config.toml
qk_norm = false
bias = "all"
tie_word_embeddings = true
parallel_block = true
init = "normal"
optimizer = "muon"
max_grad_norm = 1.0
warmup_steps = 200
schedule = "wsd"
final_lr_fraction = 0.05
batch_tokens = [8192, 16384, 32768]
Each number is 200 + 40 x the weight over the matrix's rms, rounded and kept within 0 to 999. Layers, rows and columns count from 0.

# layer 6 MLP up, 576x192, rms 0.104, rows 286-385, columns 96-127
164,131,160,171,226,252,208,215,177,200,253,194,190,172,159,130,188,211,194,217,152,170,177,210,231,236,188,137,192,204,205,219
195,196,194,231,149,185,228,141,237,221,225,168,210,171,232,191,202,228,186,193,240,188,152,215,207,242,172,157,191,219,181,172
122,137,199,219,179,231,198,211,194,261,211,139,180,199,236,184,132,232,169,195,226,193,211,187,269,259,223,115,199,183,190,198
227,135,229,192,257,219,189,190,268,172,132,142,250,146,180,223,234,132,217,238,170,278,263,201,184,196,144,239,173,174,259,237
151,202,153,214,142,207,246,212,284,185,215,163,255,164,148,185,253,204,165,139,175,204,221,209,212,120,127,187,257,190,153,144
209,256,213,191,160,168,178,65,167,260,190,238,273,249,259,283,187,257,170,74,236,201,231,156,221,173,235,176,173,156,222,186
166,177,157,188,217,197,223,88,189,234,175,141,174,170,248,223,210,223,189,193,241,166,237,194,218,181,213,193,201,158,243,196
144,226,181,226,201,195,123,227,190,213,125,150,167,273,231,154,115,234,196,124,233,167,222,164,180,189,187,241,142,155,210,164
167,199,246,189,178,233,296,186,220,181,182,202,182,197,149,268,159,302,246,217,200,193,215,267,216,198,184,159,178,270,246,183
237,214,209,213,208,223,196,148,174,187,220,234,145,170,202,191,233,200,195,167,206,210,170,181,227,142,210,219,220,224,203,182
266,255,208,253,95,178,255,135,132,211,173,111,250,101,237,172,232,231,208,176,241,177,288,299,187,143,182,224,237,179,251,193
256,218,187,150,183,210,201,214,260,247,225,256,183,235,141,179,104,158,189,143,203,209,158,217,232,178,220,128,216,187,105,197
99,182,224,181,239,203,218,177,209,221,275,179,152,237,199,228,243,157,104,129,268,253,185,155,123,241,261,176,199,114,175,157
185,206,283,167,173,177,190,205,174,223,197,202,197,155,235,214,165,232,207,200,197,198,183,282,213,171,162,89,182,256,172,210
215,245,128,179,158,174,230,221,213,243,145,199,157,179,178,202,254,244,135,225,227,167,224,240,221,191,206,248,208,180,147,192
202,176,184,212,240,264,207,235,206,244,177,197,205,267,187,280,205,247,180,171,162,245,187,273,190,183,145,206,184,217,166,179
197,185,228,170,206,247,217,192,172,195,221,200,223,192,205,175,126,242,229,216,163,178,241,205,262,226,264,207,148,149,184,197
284,178,219,154,167,197,211,197,206,238,215,207,202,148,317,247,265,154,265,250,240,137,201,208,126,157,216,149,188,309,141,220
137,258,240,221,112,288,233,192,251,175,225,216,203,183,198,302,183,203,164,200,177,208,209,160,208,255,173,119,198,225,158,156
224,200,180,192,237,144,213,176,197,223,226,171,183,260,226,198,205,176,151,190,200,170,177,186,230,184,200,161,155,188,231,214
240,225,200,141,169,144,175,123,248,100,201,242,207,191,222,204,290,198,153,149,202,154,159,182,196,240,205,210,208,161,233,171
273,189,222,216,202,149,189,226,232,206,230,216,212,234,198,101,183,266,241,262,137,121,227,191,127,214,211,271,171,226,142,237
165,175,182,213,246,248,168,154,163,230,143,181,242,236,211,128,229,194,217,226,222,191,185,203,143,180,211,278,231,164,165,244
168,141,187,189,228,178,198,173,261,250,236,221,254,215,161,207,153,227,243,245,230,260,111,210,197,166,152,224,201,230,280,256
234,145,258,147,201,169,242,198,243,274,205,152,252,231,175,212,239,221,197,228,202,202,204,205,213,205,205,230,207,291,247,201
212,193,161,224,140,190,243,185,192,264,256,205,260,210,217,224,270,191,239,207,177,230,171,237,217,241,202,236,147,224,178,195
157,226,217,196,133,296,241,256,174,151,307,229,150,98,261,183,173,167,200,259,168,182,233,135,298,209,352,186,218,214,175,220
172,135,149,158,271,234,277,165,146,178,244,213,204,264,202,172,194,230,181,182,182,302,148,272,159,168,92,209,246,219,245,135
193,144,142,206,176,259,195,132,181,212,185,240,191,224,208,226,186,255,203,105,218,193,197,220,225,138,204,176,179,202,168,197
192,229,165,216,169,169,138,194,271,226,170,178,265,194,245,198,178,239,152,155,187,213,199,220,151,198,242,155,224,217,120,215
251,138,180,116,243,173,243,225,220,182,144,224,148,173,274,158,229,177,161,192,173,151,179,158,156,236,190,152,203,218,287,178
147,228,188,249,208,124,166,134,184,257,254,232,217,199,213,221,227,210,220,275,182,133,219,124,206,139,218,218,154,186,126,184
193,270,142,178,210,242,199,242,216,171,141,242,162,195,179,177,162,165,265,193,217,178,200,131,214,186,186,202,183,208,199,209
179,167,228,187,295,280,250,242,186,232,177,209,132,215,240,178,213,207,200,146,137,213,236,184,119,81,207,235,177,211,131,227
232,237,203,183,96,175,147,179,194,220,156,181,235,189,165,216,207,150,227,228,263,215,178,251,180,221,261,178,239,212,180,225
229,304,208,136,220,255,196,214,287,285,254,143,173,239,257,187,159,213,238,130,222,253,154,217,119,131,196,229,302,187,188,178
160,171,199,256,137,173,195,218,172,158,253,288,265,213,145,227,218,280,170,142,296,136,183,209,297,249,253,238,198,161,298,226
205,159,197,128,197,173,235,248,162,197,267,204,161,140,177,281,180,210,130,165,186,168,222,222,231,216,167,229,278,187,187,208
120,107,164,198,179,214,143,278,141,184,205,237,217,290,239,209,226,197,226,245,187,236,256,198,219,214,176,236,266,232,177,155
188,217,260,175,199,257,188,138,135,218,158,161,199,138,188,238,267,212,198,234,155,202,227,138,235,175,171,216,239,154,217,204
153,194,240,131,221,221,158,206,216,217,229,204,148,97,185,139,187,278,214,211,250,202,253,183,120,176,244,229,159,174,169,168
238,143,173,231,170,181,159,220,157,232,198,213,218,187,126,211,227,233,168,211,114,151,212,193,233,215,210,200,204,181,148,184
189,140,195,185,184,154,163,208,197,235,217,206,208,207,231,198,174,211,169,164,209,257,220,218,120,208,189,291,172,240,213,207
221,205,154,225,203,129,297,240,246,191,168,166,247,105,160,240,291,177,240,157,194,224,212,136,195,141,207,221,196,150,230,204
170,212,173,165,178,233,303,169,246,133,185,179,193,219,197,154,191,178,160,241,232,135,238,145,212,195,239,146,202,173,143,136
100,218,197,185,155,263,221,213,235,259,225,191,200,178,165,208,266,242,227,202,232,172,143,207,202,196,232,184,151,208,225,182
237,213,230,219,199,205,182,175,211,214,188,306,292,191,289,203,201,223,262,176,256,171,225,186,148,131,226,250,198,146,158,195
186,190,230,273,180,151,214,260,207,216,183,148,228,189,243,242,149,191,237,161,177,135,222,196,195,209,251,202,266,205,167,156
153,171,185,128,222,189,221,232,184,168,197,260,271,211,292,235,229,234,186,193,213,227,244,136,226,236,216,194,245,265,221,282
159,193,187,144,230,171,266,189,203,180,150,197,199,233,217,171,149,250,229,214,256,192,229,234,173,203,181,127,171,123,225,201
265,201,188,201,177,333,194,145,187,196,137,170,185,311,187,236,235,143,214,181,224,194,193,241,144,157,148,208,216,268,252,163
209,207,229,149,131,226,136,148,221,244,161,194,197,172,148,176,191,283,247,232,246,236,149,239,205,171,263,217,216,180,189,248
153,203,143,212,185,177,275,213,184,213,167,238,190,246,194,208,232,188,237,205,186,204,235,212,189,265,226,237,208,266,125,226
126,201,202,197,153,274,221,207,190,180,187,226,225,161,225,130,237,227,153,132,173,181,232,148,221,237,306,287,237,63,222,206
190,145,244,156,196,208,195,187,160,256,222,147,212,196,251,160,266,152,204,231,195,189,184,246,164,173,164,242,149,143,242,249
152,200,231,200,196,220,204,169,157,187,238,241,231,155,208,220,275,162,150,165,103,206,267,160,170,205,239,224,198,155,173,212
192,250,181,248,115,225,211,99,152,148,149,190,192,149,249,179,218,212,187,225,179,181,211,252,201,277,254,215,180,139,182,196
243,169,246,159,150,219,144,238,240,171,223,167,261,175,237,177,208,198,219,207,219,252,260,186,176,225,184,208,216,233,190,233
223,210,234,207,269,175,133,167,135,192,208,232,172,211,206,187,219,213,167,178,208,216,146,192,181,142,162,261,241,267,218,235
175,172,225,163,203,216,134,245,248,212,209,232,205,138,234,274,170,217,132,150,187,207,252,199,212,160,248,159,190,197,213,195
148,171,250,247,256,165,177,254,216,187,162,223,220,166,174,190,169,252,253,250,167,254,217,203,169,187,207,184,232,265,226,273
180,238,207,248,207,182,244,133,163,219,230,224,190,212,195,228,193,244,196,198,193,251,183,207,185,202,160,237,132,199,236,160
185,238,131,244,182,197,244,87,180,219,184,175,259,242,204,226,138,192,194,184,165,198,317,217,241,202,274,127,193,265,179,134
145,159,216,261,175,242,226,187,211,222,292,182,196,126,153,198,197,182,237,206,194,244,179,262,201,217,205,168,132,217,191,137
163,246,201,274,177,233,288,232,187,157,239,200,218,224,148,184,193,235,341,211,262,248,157,209,193,198,222,224,263,224,178,194
160,195,214,198,201,233,223,220,203,236,176,162,170,228,229,285,216,206,183,162,210,256,195,182,161,236,206,185,156,291,250,190
272,187,188,207,246,256,163,237,207,192,212,166,230,186,200,176,228,245,197,216,161,191,181,163,161,175,214,171,224,199,173,235
156,163,171,222,179,184,290,158,228,229,159,193,217,169,246,248,207,167,175,216,214,255,235,218,240,210,281,133,193,268,246,206
174,290,212,171,198,153,149,236,227,171,157,115,197,122,304,229,214,186,134,192,161,104,217,211,228,196,197,223,239,270,143,158
260,166,162,128,207,223,211,228,167,189,144,164,164,223,267,221,249,184,206,314,223,152,201,216,245,228,250,182,190,224,214,166
256,286,186,221,215,219,166,242,192,215,177,138,225,233,153,147,172,240,146,209,177,213,195,209,260,249,185,251,252,220,217,193
142,136,208,186,164,254,200,142,208,303,190,248,208,133,188,217,195,206,148,174,177,210,130,306,158,229,248,179,271,195,168,239
187,194,206,239,188,178,199,256,257,164,155,239,215,206,168,208,185,203,168,111,166,219,206,144,137,157,186,200,179,175,197,199
285,149,217,180,196,258,215,171,219,109,283,190,265,192,187,194,226,179,272,207,192,244,224,184,188,221,218,246,121,114,195,240
251,204,149,157,154,206,243,111,196,179,202,215,154,198,216,149,253,177,199,260,180,188,261,239,131,250,193,273,228,197,227,175
277,166,209,162,258,225,154,188,248,183,208,198,144,215,165,152,126,192,226,175,279,224,279,132,253,188,205,273,206,160,234,135
153,183,250,158,148,254,195,233,238,132,77,180,238,224,177,138,253,309,250,289,161,173,200,218,266,239,211,224,170,186,239,247
261,191,239,213,172,218,224,192,276,204,184,208,184,179,227,222,104,221,269,220,214,227,128,150,137,242,242,148,163,178,147,251
176,229,253,133,243,191,242,242,271,200,255,214,155,265,203,175,221,204,180,227,244,236,198,261,293,227,170,220,211,166,210,177
204,215,176,223,194,196,252,152,170,179,243,186,235,232,133,185,282,225,229,108,256,198,167,182,241,194,219,208,261,178,191,284
168,293,144,219,127,298,208,122,216,183,262,131,242,150,176,135,193,212,167,172,185,194,189,240,238,157,237,237,290,225,272,185
191,143,153,257,176,217,202,254,177,212,239,288,76,216,190,219,177,176,199,191,178,156,192,212,190,181,156,253,179,211,231,189
196,209,184,246,273,154,184,252,166,224,180,186,165,229,119,160,253,199,142,168,273,162,172,155,201,250,179,197,197,139,218,215
224,208,204,154,180,203,116,239,251,221,187,172,174,235,133,162,160,196,246,233,191,185,248,245,176,180,206,220,176,201,220,182
204,224,213,236,242,201,224,253,212,226,235,253,242,192,152,193,173,211,209,211,135,257,200,172,217,176,249,198,222,229,187,157
194,188,281,184,229,272,151,191,141,198,181,214,199,201,220,207,157,261,214,167,203,240,219,215,165,228,181,171,197,236,253,192
187,220,180,185,138,145,185,223,216,220,225,135,256,185,220,195,281,203,197,203,129,215,237,129,185,201,232,232,164,211,43,227
187,237,255,174,207,207,209,232,170,104,212,250,124,127,164,198,221,252,170,234,205,165,249,171,210,243,157,196,241,190,261,243
245,127,216,243,151,221,225,190,207,216,265,147,228,240,164,95,258,216,185,249,189,191,148,253,256,229,163,213,180,164,289,132
273,176,121,190,149,191,216,143,165,207,181,178,245,141,207,217,200,218,192,203,239,190,224,156,279,193,206,197,194,160,231,167
169,242,157,196,236,222,185,181,213,171,238,193,139,204,238,188,228,168,110,200,180,224,193,284,242,170,100,181,202,212,167,199
194,252,194,218,271,231,178,175,193,254,180,253,253,222,195,76,162,199,237,257,171,123,180,256,186,141,140,244,166,166,204,208
178,163,163,211,212,157,228,230,240,220,182,212,236,182,235,261,176,208,205,200,221,206,152,206,161,196,211,194,177,122,229,229
233,209,185,135,218,186,158,164,195,208,198,202,266,248,225,274,187,192,187,209,174,222,141,244,145,265,225,240,181,193,244,154
189,228,209,321,103,121,198,179,219,267,144,224,220,176,208,165,168,239,247,259,167,166,242,235,190,142,226,203,201,200,155,161
200,156,176,183,159,229,144,178,268,240,242,177,261,257,202,197,172,252,192,290,263,208,98,172,135,241,220,158,115,216,214,222
216,187,231,190,260,285,215,198,129,167,174,198,188,188,245,206,196,187,208,207,208,281,223,184,191,242,134,235,161,161,192,244
108,267,250,238,211,186,235,205,205,261,226,217,166,174,201,156,254,224,185,240,218,280,153,177,202,140,234,220,191,270,91,144
198,200,206,135,173,221,163,131,123,220,263,121,173,253,154,172,230,213,143,218,273,212,173,212,216,186,232,178,150,148,144,145
203,208,265,180,157,246,219,152,225,260,244,212,161,205,273,253,274,140,157,217,265,138,205,207,201,244,139,202,238,154,221,114